From a checkpoint of a small transformer trained on Wikipedia.
Size: width 384, 12 heads of 32, MLP 1536 tanh GELU, vocabulary 2048.
Architecture: learned positions, biases.
Each number is 500 + 50 x the weight over its row's rms, rounded and kept within 0 to 999. Layers, rows and columns count from 0. Numbers have three digits each. The size before them is the row's rms in percent of the matrix's.

# layer 7 MLP down (transposed), 1536x384, rms 0.201, rows 611-717, columns 256-319
099:487485449505498501459552470468460456424531558437610544579500407553578513605552490445454529482504456496542528429424512512611510436529529532595458534519544511493473500472532512475597466452484463
096:541504423460562524424509372545533521513552515465452442468548535642479500526425495529443529445547482436381551510513592575537469491521497366500532522543478490551496483533509502451543403556463580
102:440499558442528440515410486516487556464520525437482496519496481584488478484560538449416489483474490508594469531551493466478455448548488483607595425521518482481446555470492541533468544568570535
102:535521448466482463413523419568467493506464495448499472487531527554473483444565524454575451492500448457518503548516458510486549498446491471492508560471542465491480444530463490476505489448491586
103:527480535561445539442499516507530479424482547528583427490609478522498550529475486493434526461530560533432464604587497535453555604524460501454518436511426455468465434436508509533401556622519579
104:544528492495522559493465434437472505538503446434429578478477472463547435459467637504526469465564530540415579471539537493505484534398532471514431524523522499496480460457565502539558455554495380
092:569573553518459439480464568539524470410516491482513384542581322490635429551448495556464478456403544493541472510568486393535546478621507496547524538536464390503522461440482585513478586505549438
107:532502486452461458507483502503548495552539440467501507500515560550525570580465515457491456490477524503485459539543556485495572545443456503487651526527419514478542487455488484495494418515558583
105:510545536454514416508472523574569456483416617411538444491474520518565553523540515471506511418434564538428545490484458525578456613480551507466528390589503477523508479598594579481590473529635512
100:510588588586444498429493543558534584484512550520456592522487429673492473502562460448583496466480505485478374540481450416487435510476426393527467483542514462455493475422551494498553524425563539
103:456458536395493509418511536501455506568524557562466516539513429572557527451504527548413503615540531470478527430517551579533501489515489491474403531513454401545564576582545493556438559493482537
097:435506535459534527382536519463441662514531542512408515488467467458522448436447479500503532420521423499541533471578536498521441469483571550544457424614601481445511494545522520486434480387502449
095:551475463480531586585599362518572454450518560502546548521547544498414505481556546612510513483389501403418524428563478524532514470484487532506437484482568517529531497575481521663450466518523551
090:496527475541454459496526521551562414477454567601493481502462476503484390563532548492517513499458472487490496549533483381518595496508522459512512477466390501485556498462504504485519559488503514
104:481547511539495537537429570524519413423612503493464422563529493507490539452516532508464515512458427479503372504355526422447533511540485434506490487402526366412478504433564546432517525493450583
100:476510442506631450457492389497458583478485509515485549474564583531567438425484580508438490430440560521418534544492399498532483498519479490541464505568558616420518493439550424515565514512491447
094:473559462561470502512520520516513538456382535572531521460486533537544438520548521513451507502528513495504470400429458454518513537479548523533550491441490546491438525467505563544529467601579421
098:492542525506458472507467548455502616537508563509522435460518495487493566560443458558536542481473517481453453457459524471500517522462531423565483507518465518527554484484448543495495536522518444
107:483478451455508496500518525422465556517447504560557508477585576470455471544496502499544472528509471489434493531503549462443531449511467630585629458541463499547529520592507502638560463474578471
098:498527577555517425514554519563512446535590418565469424460467475557505571494522453500509532422536572523496491588495490476566567459545591510561613468530484447522486473562615539435490509483517576
096:574461550488523566522618504487575548456582516422500476457488528578453502534424558418632577523495542465519433477468556562660537471538476530426538517513548596543473578488527458420512462417493476
103:506519478502523568505568441585492462494477497459449505474549501486537469526555399567495489548536535436552546411606481540455470474418478440472520475475478569549544527433542470446469521516527500
104:458516460488495470410512511555455504465516501465499480550494531488552534476562490445508510582477581474476571484545457559618507541544468551501541431527503569548517520591586551445491513517521477
094:488488441488495472549606541556494444486527625570568471497525497512462414430453489553426493517457401495435500506561522487545497505535524474455492491474550511443440552515474471517549496505513587
099:545574559503528541524498445506522530420417438543481466443542449500478576435464487540612518465451470484463455493540532625525564529524635558518514483451546455582570507465584471435599545545527475
106:496467447605486596587467456608527480609513548498537545410676425483538493473555557530558517481489520513523574462537495388506539503442510536459501480572514447527541427612523512455500535461472481
094:543398450518530455529446492398512505481497568407436434526460537471556471462438477443491494548431459486556552420491535548516472542483500486492508510508436513546418419391522451525582460544479598
095:554507529529473502469512434523525468483590511402447420505487486535601480396516456499473456518524479528573527444501549531499457630564523523521491526472434606524467514490544524512494485462404460
095:371558490550496496520497499546473512478484544482513497409500508542521527492495459436522576496455548440524563474458501463534487549481386565436502526500624474523621577573577492544461382416521471
096:455510450440455500542508449503480440493437445592524502499457506581487566507535519552509459506487596569500517541420488569560485518519527501509622511540436506538620508630567499522569455407499503
102:511586542565515472513432535509576448474504531511451500498489417641509525442430561585625576535473436543595495427561557412536429448553442539489509424525510462501556387471521471566469499384418482
104:593490552425479421551514492517443547435446508447517574487508515483517479388573491520497489480460513608521471515511539589504541565443530420622526575490444484497402442467537471473460479534592504
097:557585465473579496482566551582594492613487448521510482518532497523480487528465457543500486494474539497574593482464553586480507392431409553390575484499577498580519493462568498524498414473498513
094:517525559484581460505564466520549534520519507507487471565453472466484562565575470493496540514560551507511508519514397499467442502496528510492554576431511543475483601390505564495535568548491521
097:511561520545514488456553479550461515468532459469528382476534481508456421536435496430503447504505520555547566540479485494586575414628491527551529445465537531492530520414561540541482472492532515
105:417491497512536541541491470434463512476539553492542446448460452538578540476556420472414539617508464414473505553551511406488420534590501459500473482472568475562541561470562453519431475571493486
101:529408590516573563496425473524515436477450529477510521565572437424516488532408501475428541482616508488468475566477586521491580507580531537498452387530491498531473513505513512559467421462504451
096:556508465441437411437484472496507525422469497556466473515428647427394480579452522566455542447532432545464561389521512537496503407449553483468503455556538468408541514422517494511423493520562461
090:487546501576555460485408516448458517460494573404557575583532476532500588540477550544562528558532435464554458528542450528479551517534429502467402475573427518486555548444529554508380544564463455
095:531503592528601555465448570603549559456491451573408390515559509572501480500594489487548555535500538537502490463566451531580507540561495552445509496557534447555510476536452466576440564498569492
102:454455398548588464555537481464474513479615456414564531496464563564491548508552483511362582546504509520584474504508571463527566439500554556464550536609528485563564435484447410471467514546512468
095:542507569445416524445511463606496476436565517573536476556505470511526489590533555481494549458409518496426464509443460522532420419532485582582377431575533485435565457423473455508412479507417447
102:485446475389568438626504539490411590459490534527379458542528543494498537512550564495499464506560582479504520536493460545522480462516494502473543556549461472559592520496511506474569484566515510
099:474576460543503365530481479530442463473567427462493409536565472543531467489505541590509488543511521394458544450506523551507419524516539532455540517489512518445412515510464561496459498456491555
098:483549478532520522475529458528405504533566445459481515486483538526489571575549526479475532481529578483468479514511496549549583508467442497447595480411634461459508448483539598428446482473432557
105:441468409559418418488466468497574489449571483477510516451509474489439473487614538462483512459509521474379496567397473535474584472487486498435584500585453453515488632448529492383583498435399441
104:554577532538451499520472535570507561485472609518432529480521555471491527479514529500496524518429583518470355625525487552563560462423474534455509517487512491503538548424490442384513545544524510
101:543520555384431443515568583616420495485489494490504519488535416508585519529545611504544536495414559508487494567432506481410510499600576539520489510516434493449448566490550472498489485502491416
112:499520448463446472514480522536523506408513407574472482511474466534458499414513568464514463560512528610516469523502555606497507550492534573441519388455515506528474526393509525413467500522435391
099:616514465432450529517476445549506523485425459584530525520494530411532538405489550540404418436533452534467480578506498480466584466458515525533477441480569520526508595465447504520531445463560439
096:583488509510506504440495389463532589533506560497482528571402468527518487536515551462563486464437532442460508474549423510564562459537516583465484404497542479449526599547538466536495345433451520
093:460509556483456468475535617586486551527548542396423471525520470543437532505507570503528539491486465435417507522475546458525472479481599583434548474442406533539543519488526531506555501475522561
093:510460444504495566457434514499532487491487500507427421510545617524420564548474578539637573506438532453479555527479496497519457501526549574434535519472402539464450520498529488449544586516487567
108:471507531548511577580543523611543530437375427552525498469560442557449451580521403431512531381396459492455486556488467513579475514562576528517529482421492598534527559544506488527532499543512435
105:549485477498467496576581562471551481488516506552473500543452489522523517523411545476508546558438434483548515516465497497553458522399522438512508463497486494504517521437449529534560482534519467
096:581509585524522473590516546511488569460609488471516545524545547563599483489459489519517536422504473484530497549495561475487519460503461536549521595524463516492570541535534553583499471561487529
092:510547447473530533504446542501503495511566514584515519505436537540440588550573556534586461448491462442355440481455522583560412582475426536420546479490516557517425428451447522438553483586538519
101:559562544421513454498471426525581456552510458473578513418507496527534449438512481486436469406581477378594534459500480512594530577506464436497515451541480560500503453452563479547487558462501441
103:416500520493502501586478471404368446471547526505436508542442643560473541510414521552465459571450552534522468539517468513487506449569634471512455530456483507519510493521547519419563367558468513
109:520513442440413491449491615424458529534572443488488507551510479430486463404403566466466425566601492574574512517582546488386527527525490447489497493477473511461554479472475504536531490501458499
101:447408569579519532515572481477479534516551479469474518532474607458524549507532476460569508427526515442493524482510466442555504544547464448546490520554484502468487487500460477560496466541502509
096:443542532536574503474480493413448438459517535523476505406459495550530523550667465545505513375538501525463585490517486486474514605527435570456510498478442470446489565429506534569506570510433388
101:469457564461560457499479580429579466543469384515548496469500542531532534477473498421464516500534478595558490513507498515493544581470549447389452486611484518513503468479472518607460465491515519
095:494571392489454503456575408368535548478451480566397416500526465638467522543516505510409460573463374557525461640346521584472490578485547454523518497630568531486430479551447480599529485403467489
101:534489526435433506599481513512488502589544472520478323538520532480490563599546405467496570470506405427431515495414480468527535403524493465454511536511423565618443445445407583525497572524486493
105:560559546535476459531439535424587523561523541566481506568436547538571486460548509478469512376510518515529608457582481461465467549455486470419435489412479491446448454527511445514480525496422360
091:532403460432479396436448512415509506484494550487484492564556422455528549578453477450595485487462458482524499481474482556597518498533543486542520471520572518472423408547540504559470569521511649
091:582516522459496486551518611496447488531499485390555485463535517583464505547464504441560462572461510503614482522538547500468578548406463574516531493563424492462503416506472528475515497466470583
097:547499441489531442483553567516488447565476552461573593437547538495428527487536511570520483447462508438450489584625443522471511398461485476518571468509425461445420372538518581511488426450520486
102:571472555486580548433517444570564495472441477495535605465456599482425480588478512385541517495587393476427554517504520556562438454439516511489535471477519456546526497548492406403514459531479483
114:548516480543508445451563542544468492568576470513473514556548502474521562501516525472475445559548486459450587492533579574381510448608608531528396510595532498500563465515555465534528513554522430
095:535500515558566545455522405560462469439449526499453503582537492533521500457468478429488443479378521445445470505486501436528478466557458455503525507535500441443543411550521528506437593510539496
106:604539502556510445492519554525355613556468554466534471515580413526517465499525569465498514523492496489536517546498512429492504465526529475533522548507544538471448565557592533507482375382407506
111:528454476488458478597424490444423482466492476584580466500492491485469415544526499518464563512484440505567466538516406474480522361536467544445536478588532520452471465533550516441545543574437409
097:524490471393587490472475476424448499449476407572495455504528441472462442580538514576610564551499498584501454421536483420519501504445576555586551507502473485485584526534529543466528558402454498
100:481512476534468504498458514602442612518449507510550543487520466478552439476509470517498531506447495469442490528405435532521375426493531400561511539410465417490512581462472471509387469519516529
110:482584500513451472447435516539495466473494664452439506453542569549461535533464472459504500571516544496474459463534416574450463482503603514511479488486411478504564423488462503605526511465581428
099:496509521541525562518387451459562548497501507553533432473428509512496496530457468473480524585461469480510433458559454527454420494505565392387453554480497412444627464537467533472483510553563532
104:522490479530462557520648527453446454425457474469493504552465499436426438450492518522583563472520537488390573423536448458549483453453500523547487520482510501550533491542534467493474454516502570
092:477506455517544543492419474502515454472575502448488434537520552398469471394592505552515553532527512481435445500481526544493479497467475438470606543507469501615568421538449476441547508542510547
098:551592473487453545465499477533478434493578587557465532557501456667465569473485469513483526525387565500538428527495596556570588566460505486396512481535453513507503501502521534592480560518465539
109:519494451458544620483575507465580470469450509408577457426550506509539506476473582473459448498500540534543468581459502413498591485556559480440534480577477494574488372507496499544530429523517513
090:521498529455550449515519422481461555487525512499473470460482475510457538560513586432531605554456521472524530529487452469479523460508504535567370434442588554465481464591472435534550566401369466
091:569464531475523483502475508509539448599516456632536382473443477510487478423428470494486516544573594485528502418562455518624462500517539558490458442548371447458546491535501553512552533460411393
109:533586487589579541496584490500504495429513556472434484628453483538609513531412538482505472567509531511555534546534524522558476554520503525421428519499498475474440472535506537624453526509535554
092:555490495472543428547496565621461408477538532470572474505607504538395490462501540528562481507538563392456549523490498446537460480455547553472487607443437410468588453517493532468504425462498410
095:529560594568498508492450490584470545561594467553502427459553419459490497518501509559551505504555532491439489487488471500495505522505489457534482527540535488564521518500513443412461533446446543
106:426396540492522557523468417486483621516482465498445572465517515434551521525573541482456532496559488427516526502559524470433425555405552459557493490472472569436471521457363532584535449464450490
090:475565553445503521420499509531585526567407544467446489546545527440609536556513518474547475440524472464687518498515434544474622519538455525425470443566349476508502486403437496474577572484416566
096:546601536476562433553531418499418480411478474475435436583541501442598451486481596505428457506463440470542510490502546456547529454542507514446499522508505414528513493527497485494535440470583575
095:523403510549426537449476544523598521578501476499581464535511488590495451590443501561434453547485534504470571542565425465496514585510542523459586572532501462466579575380418549564511535517538462
101:492453506447486505541523579535381499547547542479498486459569483501488436582423441487432546490434470441475505459479504505466466547564519449522525564372443479490500433492558509610416489488536466
107:502495484520436515459501477522511519530492475573565522528611489539426472516480476561414402561510525460555576441442503489445524510511482477477491472465462478505488574576596525459513542525454522
098:528566459403468457420507482490409475508537478570532520458548440463490456461505503469493540461428445557631435485510554464421418425462471565394372499560477525451490499505496487591491580491557506
096:536495438406504531428434513465453497450508552514542456600459509508513518565599491555572454539428452440489545472588455580483594562429524532436421490531515481514531438506561443501501623428442506
099:387538582441517504504512644584485511588545553543552520490541474464429411508495478472502490484482562480547629511497583502559543408522499583587518493565500516488476466443569527545463554439424481
100:478580476504596493489531495455482569505560589531533516422546437466452513493477511541476458481494461454487538466510425472485487558500557450502452434484579597536572490564550400526567561513482442
104:469462472512492490514585474525573462452483412501482499529599473525538513481470464528595484577456532513553411496543470527508547588499535556569487507503469400476490425549501493453529439551534442
103:621500457576559501466483515420473508533505518481478515466463517536452527496514421562483468477501566356431473596529491516541502547510436401478508503435547509517428463471512498593508530531440456
101:549427575516572549458549496548517590479435435560549533430496453479497463457529530529398522442526448474488542525466557542524480486439477501533495525476569619512496482451510530499552533580519459
104:504509445422445584480521501564449539629600467428422489563520466489547531433487550471416519333474450607463442422469564563501477502523466564567482516501512502533592501462448512542418469436552524
100:566501433450547526556543502558504422482505475672544446414512506458502501488593524495432559496551518507501497491486465587522447553466627503498538506481403455560477552517474494513407580563513457
105:483599524529542416483503512544532524499488552353530516582467455466518540457527486541481476480470592561493479480504433402511439492478515530437499525492521454513549512517481397502415512472468382
101:487566488472557466535494476620506465571474529518486444604549523388397568540473511499525525501484539509404491546488487452535513445453476459544530476522414488421542543560534548386547477487475445
097:488536435414490495419516584547416526536452475523542513504525448479579455432562497507506506533553509453518535572506527562540495566604545474470527539465472462453458536495493498447467546492547383
095:452553527501443522483630492415584497428402526575496387511605480564509440475531477499499511531545498454447519549506512531552508459554501504534476496455498484500472441545520463573577498512490537
099:457522517562548647498473551452549443547448538464565427492511442540415582520525417510539527512496489537482529460529501583426526551460550547553492534483496544445531543483474455528515494501453492
# layer 7 MLP up, 1536x384, rms 0.201, rows 612-718, columns 256-319
102:572404473607437444523625527554407427532518612457355525446427495448495436475432460425476486531453466498582508425456452432483513537475423499541487444463436538537470498522516545506446519449481479
095:558491462493481476496449513515499507554507474520499500573511498556445505477481516522458421576509562566565417446517556488509462487546496559447566481489484475414500464536518551466527488477507476
100:580499525523498554529572498590555545552595512450475441521491483495522557476512413454524539578534562515478520381542546550505546431523479454487506455522444529466488571545552466410567563518455520
109:450442498522514548494514405550578550537459559493459401518489522471537444466460484433535466529552510609428482490510543514548437507479410526428556454491538593475467471534503510523585550524561491
095:507411502504518594460426409427529490485489431397458423523468600516567347519535454542609408458592455475452511505483509541596512520491511473422510618491467518543471522424432510444537489506530539
087:479550536472592433582488490499476404561482492498443461517530559509512381449532379565545527488489530587537617545524493578525557541508425512518471468493454396572527372538494448486491399521505487
110:451508517443530484428513446498511518539546520559466536378469439519507473546489447562449485424491485558434497502605511484552459399499493554471544591466462490521446569477443440499523523488595547
104:446464438565500506511463481522513480494468510446517555460476415552581496500549567443501463472500552418514509449445480484515396498466522513499540514535530459466473582499493532491557500565518557
100:436540479470515488558498467586504537499462499524445491412554499511558420535515556467481476535547505590515484493452493529482562508570473562437531483508493502450468518612611516442484565577505520
098:432536597523485472450515594430573463539460446571537417475506520511425488436506504544449436505512466493428461532373495533528459519520504336555471475539542427575524538510507458495426540493528563
103:402434567455498571543483572478437512469480556457610492478456497515512504521581483558582451528538493524505513461553493570505534497553502483527516545566548596448526535594625407533469529454575463
086:461448493558581506578520527490446551508482530489500468485506578413673508501456423494525529510500543607409514488464426513473386446436538569488452590461404460490544471403464415541562514544573499
098:539485578534498540521476476493451475532440527515560480533472525478526488467512476496428464520500600496533554450488561549524395549532473513521431474456499513510500487376516402557493529589544483
107:533462509535465534492505462530538462508558545567559414626556487503513501484530469408501455508513447561487536480420540528566458471519511527555470559463429499410507435493530521501408437484528539
102:495450529444440428511515498505530509462536488545468532461510499494471516505429471589485521433557459409461525535505563463524516545434486496554577537606531524472493488538543422560487458647476550
099:486508520507507499483394549471509524543444513494515504555509540508491498544516503534559506590551553551519539383582534516467507539432469499564550571481451583465462462434465495501473502520442417
095:563574553537506476589479484537519458548642446548534486383456513502462533451506477492478515536533519502475454503499521494503470525513422473455443556495513489445487435433557495532540501463567550
101:571466508532463521510570512524530539544474490449502510496507498500511415467464533501413520481404496470512491545519476487511397469429460561429592418455459558534495591546465522540476435547522491
098:528544560466556481525548438561464475457551530444547604531480508412409462583514461550517516483550516629522468584493473417477511508419571511559409503476484502540459563501496505578526564468458488
087:583429582560424538430587424522463494376538457433493441462603579469476447566486473491534549518564451516536455481450530414546437587591573459476553565500536576531493537443445449498509437564486556
110:476474423430482590509562520490453502553414543534484558420544533500519590372554487559468533640603520572513545571468437505533474533513573476503517558504488519571496548521542569442454440551428476
104:468537505489479411502491483559477426484510448355488459452468482488591487571508561442493547483525440544465488495494512656452456479463593501524506456415541564467497498528544496461477483531557538
097:443592523557552447442550563484512529519460481515501521510475532448511487522453475396492534449508430519532425479471531425494577483596526569485510469386522434579458529463518457581511517545460536
096:483443501432501591613566436519464507512510457481569532521532489487565560604502427557511463407489414527534437435488583497497606454553485440578476550436463409479407396488440494506436526462466511
103:486542485451501616529527551435443543442506494489471537554518443489547511524501503501430451491435544536455471446572634531511399506637481560508450471439470437423449540514539376486491523518435522
104:443437502566431435417468551460522567546325561500591408534555510455461463485490466439464514492538529611470527512562527633560494514507460507406614531472536457474443523431523414537528400505514538
089:504496399507533611525533517369594446445464495527454508555502483542606494524446514478434536547563458504440493460424424497416491510575444491532443505460528521497514568498535425526449487551456413
090:499489545628512500502508486474520467568455463556501537477564486552507526512448463497491507511528497528481394484418564419447467538561469611513433542440503520557490535511448531533560508451456513
101:499489529516463544466542492465503535495588511509498530550412513490469516473405460558532496452452523564420517564444433478469513492432512609556551463540490474527605411530475540438500458446557438
105:532496496518507521548468495451570467556490578492462536487505489513501538487394454605437480545544550556504525494454532467534457523432492464534471491504586552534469504391541451463480550485497548
098:530537445464493492532427476469614601463474450545471543496451472501551536528506506466521529602497522474502491488570497586520406472539429452538491513500580565527440457518489507269582412470513491
110:426463596538488571519501504508488479564519555476517424500628502517588518453514533379503512497503489532538481445572561465460525533596533493537474519498539444483467480475545465553507459452567475
092:466546544485435477511514493524564518491455489437522499526445585382419466513535514452461604589583534479448474543455474496489499524485441588570455492487430541573513513489494640508511501457522531
098:545421420557426626447528492502457466513461476611458573508458560440561509452535557560373473485508460423492515474499544547583519445474502445513443524498517433406506505534530438523522526474599510
092:555389478515441527470453472527466467558552464533461543470514487502534527450573410388530469421487419485544548520509474453528420528569516471549494499564542526468504453539473460447422559533476428
097:439548574576510571582406541444494479533427528466436497477484453486603416480448470507434475466421538497474425564530570516480463543535564476576461488432437439419470458530586540478429506583431432
096:474504521468574524531496475432443424508498480545496453517476468416471541393468542529609484505495464528536504525497582510569455477515514540459536571507510554427413473510525377450516562561460498
088:539516499378490486530447433407412448430482496515461547465552394549502549493465456488527405593508561543556528486505554495455549553543525431457416484478480481426538506503583460454497568491540514
101:595428487479514493519508462394478464478460557659549558531429587539426516532439449624398520482541492501444499463541473428429474443466501519502473512552560499551517514536485497555457569502450600
111:429522608440544527624490506496510562577370440508472560551593445579457512457520508486481419498414511557540454555616429480554472479426506497513520473553485547485560478406462482478448486526448470
088:474423542556518522479503585469548510488469506477571456549449510546490476530591582456451477505525440476559568576541425523472491445558473474496422585421477486542550496528497469433448465492616525
111:379380487441411552480499588465421506550480556510456474474473507453502537485558501475529518521632458533610521333478514491486520444523536529430487541489481478575574595523412499462490467552522535
098:547438496452455477516504437481617513509516533477542511527546492415465401471524474540450573417557520549499372484489526487565446448526537599536499441544547579577553465524506417531485443464525610
095:415536460528431418576536557475452489558554523462509423516557404481422523497617484516576546430491520479537477497524447639523477541501493565499563473437650475565558500547576491381543492493609485
102:464485468537527480395439531474562447597432482519412535585488484433430472506472382462586565545530447506527486523394508532490534535513438499566485500517524533588473566482470544429523532491518463
107:518496559482436529484577566546487518472559548507468568515435508532511521551519454479513508518478559532527514468474478504595550535529467416573561481419496553539622500524554475428519487567523517
106:489400535553515542529496482467348517536552439529506542597468490498567489431514444569434412458458530501490516427361531500513414495449463491511492457583505516463537506538460481535509597538490566
120:511466484446550453585531506432532537469483511455455406572466499529476453485470514534407540542467491539598456537571567581488453464614506567515475500487504532533505542504493521431632467491469456
096:472480533551409489558498522354493534503551425487570503541441507511579515498479516513563508541539470515505545471394558473412505535515460330516439525540552510548506520494547567519526576582502457
095:539524500557505502494577479510444434452483444564577554535476504439523466513367568515491526488538552467513490499505454493514539519480530481448494455402505421471432504480430449563523461518494493
090:539497480499440463414478484536599481474455574512478493462532506489554466564597544493465433521451520494494544481513541483510483516434528634486385523461421479508467430493472499483513485486527396
094:492437464471550539500516464465517566477433503555427435436596551447524426495501517654557484557461556531486445525449493431448572557551505611461521465414517471514605511411511503440504607546556416
106:450495459558482544505522367462517486525474461492494412484556440477547520536501505583547474457454532546537452544497483471535534493517570483538482594470451520565566504412549489548452568479439528
093:511452552406385476573564507563542491500488570559536443531565495495446453464612558516509622479457439525525470487475533459494535506486443439441447525528467484444453459595513440489481495601488517
094:486458500472488549450464497471408374503479456461454489565480537556485573443511410595528521524437452439502403549616442562462531448447551506490567509424569448503470562504501461569455463472474517
089:478417514554452482492463463492418473536433462493583488502541519474460473502513445586593551493505403451535512494566498486375474487504558482483538532554484557490515555519502436431549522403524424
100:517453542431515542525493451587546529488513514486492506465534489453408528438572512428624483536532481582459477516572532457447440489509499541430496473573536446522525527542471441408479567470439415
094:449470465464486573545545486524500540530476527569483589525483523489463471585499448570484506471410457515447474555508504502448465421436507538514551560511575606487472466502519479488476492515538483
106:496454480504532417493473560545569494378554524521543505549448499476498465526484500506483513494584486526537467555512495519459507440485398473407551456475551495577403447481496516433583473495463537
104:512555505519466428513543526416496385496569441554570523467529444578505492454466521550561577473532548465495522469508496497572542549412533468535496494625538485526578432468501383607470517511493485
089:425475603607549515439527462479433502585446496441568465506495507478529506478494530538420527518484495519471465581495469492472481486392555486420422495510536380536481502548465516480599465503476486
098:544528477495387481580426459436535500576506447416563578409617462491470482485485491543483541474507536491438542438501566420529457572430453441408490466536587490494515529406505511468490517412556574
093:428437508495552465485456579531501469502598424507460477503607507507553597511471564445473519507578485586481439456550402540431565482631476469543546523534524482466497469451503575517490410491533547
101:456463462491520526509522414489442460452488519475563384552521516484498462488575540473535416563574498425524555518457452490572468513526452448545489552444521562517472466484454622443501544468505507
104:578421545512554448484453521475516558477559499570497535551422537369530471534553445503440446455554530491425487497462591403458467576455423537458494527553487440507480530429573537413521511549577621
094:410494500417453492508515491491515550455622511509513522461554425458556580496451449595559525454515426550511505552565538450553465537475476469478507475473424545435525507602473526413496505479450487
098:427506542476451513455447507587501475508514436528496581375486550463501465560546478468519429501575530568578552513467513556554480442466429511516542524501523579538499478459567502444492560560490461
097:461448461459473551494504408456524476548513406445513578544529541547494482484562466523539426544447529532454467400635473520453490465488488513532527530562522523531528463434506544578495523503583440
097:540470521488501562477493538563513537531527413480508544548439534524464524504527526466447508585434459542604426605405546504473517493424482525539512434476592515490556494450445469501448508583608479
127:455563473625526489487516461566536331513630513490549402539456460465482544421499414494530482570552632452456516431499583529459559534451570539449540584501504529483488531466383505534509421485502543
098:529531416551430611599629560471475532497415425491527616505505487526519514474543614556489428528546517512414482444458403498560484491496441510553556584482510485514538476468496466533543493583445488
105:447469440458447547417531526464591505474464541576541497501477486471452553561460411474438485419605552466458552516449469500489425419523451542504475475566585514649514450404515400533523502557532558
109:409500467464541539525595591476538495426523389450551397485537522536505455472477575472488581462414524483490449520504463557434424529382424577498483513474516497463485515417462497510443465553420517
111:534433445484550460479648501544500427547542407490520437462590547578524454547518549535500420510462464469514450487403524422482509483401471503527516439541565509570501543503468576537532551425526524
090:505463549481377471550536458510519527518492459474467481440470507522478562421547381511537513555451444406506479424469561554617554388459528484455499512376399426404409547489525450485509541541470552
096:551498546539519632552398541451496489579500487506505605506529592489468481457485514488534520450448479496482496556546447501520383492430477489454509567482495599466480567487545540568561549492517418
084:448543513595491464508556423649528497547497543519578517532542515435475413457503561523489423530450528489497537476507533512535536511540523508449490430468569497477597451524531596520506542549495495
103:464491449575532596528575514550484471519501529404482489512374484408458492448505431527496613447500429493497492501441539585541405479445490601598489576435460502576569533514502510548488511512467473
087:494489561485509489454470443489459417577490569573511552385393613508470522552435440513501450435492544473581605534478503478435456519504488514484543569407426540490558457545488531421512541515485565
102:506559474490530537591475515559544544430458512484497527515511564474602440544547410428559505511568565542551538516534516519565434460408498596458510523533465506368456569529486413474513584473537553
094:486441575477441492475559573483528553476560517469515512511529480506482501481503541415444540499594538519540510582466497386444600581470504500392533489490561558525515484508514425409527518520522581
092:404544584438544471484440531511509472399458519439474493547583549542462496533445399497461476488536519529564508434536483502460570504493485469458488527465520456497510565471535514495472458510474494
091:498513572559425547555537543452465473534540430565376505484545506555530477487442590595505495554543457542456573493597498526557508548484521556476570526496520494397481521537446499515485546553515368
101:562465584482429408496519486532499489480539570455478425467549552549498539480447450514378500486566432532488395512471466490561530585488505457478477464516569536576510432460476480439549528441581531
085:541555500525439534421453542486481525501420493537376477556506552439500526484566490490411441568504505529474557540568616449491482506450590533431563498526580632521547502542484464473415498573483527
088:495488575455504552579498469454500531556421525511470496519491512573580577570581525515524427518406569446430478573617466485527448560428417446487584521540600482528497553435542558524547537500596496
100:481467535572503480586584484538495566530577505594486479540494509404500497439469529529527501503446492513514526492425506604482435568488454484490599515465510594437474546479414476425515476585470490
085:586465487506539586587534358490473536544473412465475506552403488547486507503456458532506541486520457447480469516527491596456515498555442578424477429490502456455453460584465527539471448509580443
096:473430456491473469462435454484394490500431518462464437447509563440512443552481454547401531482496543545495530568504492544475476484518514444503636558417534508534539499383482488467542444465586566
095:497539516530491510548533470402508468472537479478448495480493610475528561545430582511449592442534516468568466453548510499465501458651517542552498485558545593509505477438423439502531542524445505
100:554431519515523519600534490464496473495512401486569461446484611578543496512457495468564453445459521475511426508457484512475466477412455587511527488478473470505504483455537483513494467452582394
113:549421482544523518458498490514467532500493559512520473374560578398512483509523505454407500562599515511418473474492519518495506455532419545529548543471486493515398484544488480494424462465510566
099:552540500514448545512483482408477594513516486527494545498443473463428468511508546535459503484499443526462474516549504458484489608487562442473499514476493484528504441449476484477591607527466434
100:438504516509510478482497473535484507510408425568430493537502445531499452431547508480460537580535536488442545486514434487509518478517466428508598455444658477512554573479516473481561476465422511
090:447450524387449547449515563509410498468415477398564450482443523538388430442458495532437443552495502509514558487425466522503582496542437548591561502563485649468486481553545491475312546539475554
103:466556494589522521418570487498549578499515518486502511517439474579492485399537462615528510391508532456481473512485395550418549522476582493542411461407548584511436446448501442540459590387468399
107:537498417436502504490539481487621501515458462478524535434426487476431474568515516541521452451621528609462556571531538533575524508495542501536526498639484453477428416508584473482459577462511595
098:406482503594522464589455420448544523499524562486444557561493517515475582473476535496463515544490504459500581474494405496529472485402542588585465477483524520501567469529577470539501460493529532
111:495442476530526522520558568490476461440610495480500552419580516554512484406473515483457593543510478481496605434465526459465473506530511539456476509430467443514495490440526531430585360404494583
102:498415522438589539505555459559512542473561566550538545530413548466321494473406552589582458463543514508486563449412506456501512545435482610577560502510597488418522439546414521456445504604521532
094:416522457511555473485456450476491492476601415571496487426492538477505468519472459437585506533524417523498467423486520530456509530486485496483566529383412483389528591457489481531433476649421606
101:585451460492474447485517474558485483470455519607438527528491439426453456499491415521476490573602472579525551465518414556583578522545499502459515550505483466543470419523467459506528452448522487
098:451431513507460392541487566477516537477536521485445488547483453537565596546492565540444552456566540457504552440487485590524459473505494448410476478469525517440443456516530535425503488473519496
093:488461506489498530550510536418475447562512476472496528512567598552401531492493528493374517536460494535530502501477457550507547490470520506456434544514505414488490478462554485461478474513467523
090:467496512611488564501469513387448436562585456508488540590452510486506525395481427547423460506531507500514467499486357512473492523494470440517529459467564519535438470491520458542456441471509484
090:477502517535446504461457513430590579599547427482526561495545550455475518484551459528437438465502405434495550539477490475418490506615541474576488573508443447567557522481492562556439617510489475
101:530472488560536521456526483468526492473387424454477549476430533553418438506574450541422579546505390433561523446462505468447571513477533507560412481450527586533468546420487508467514498470497557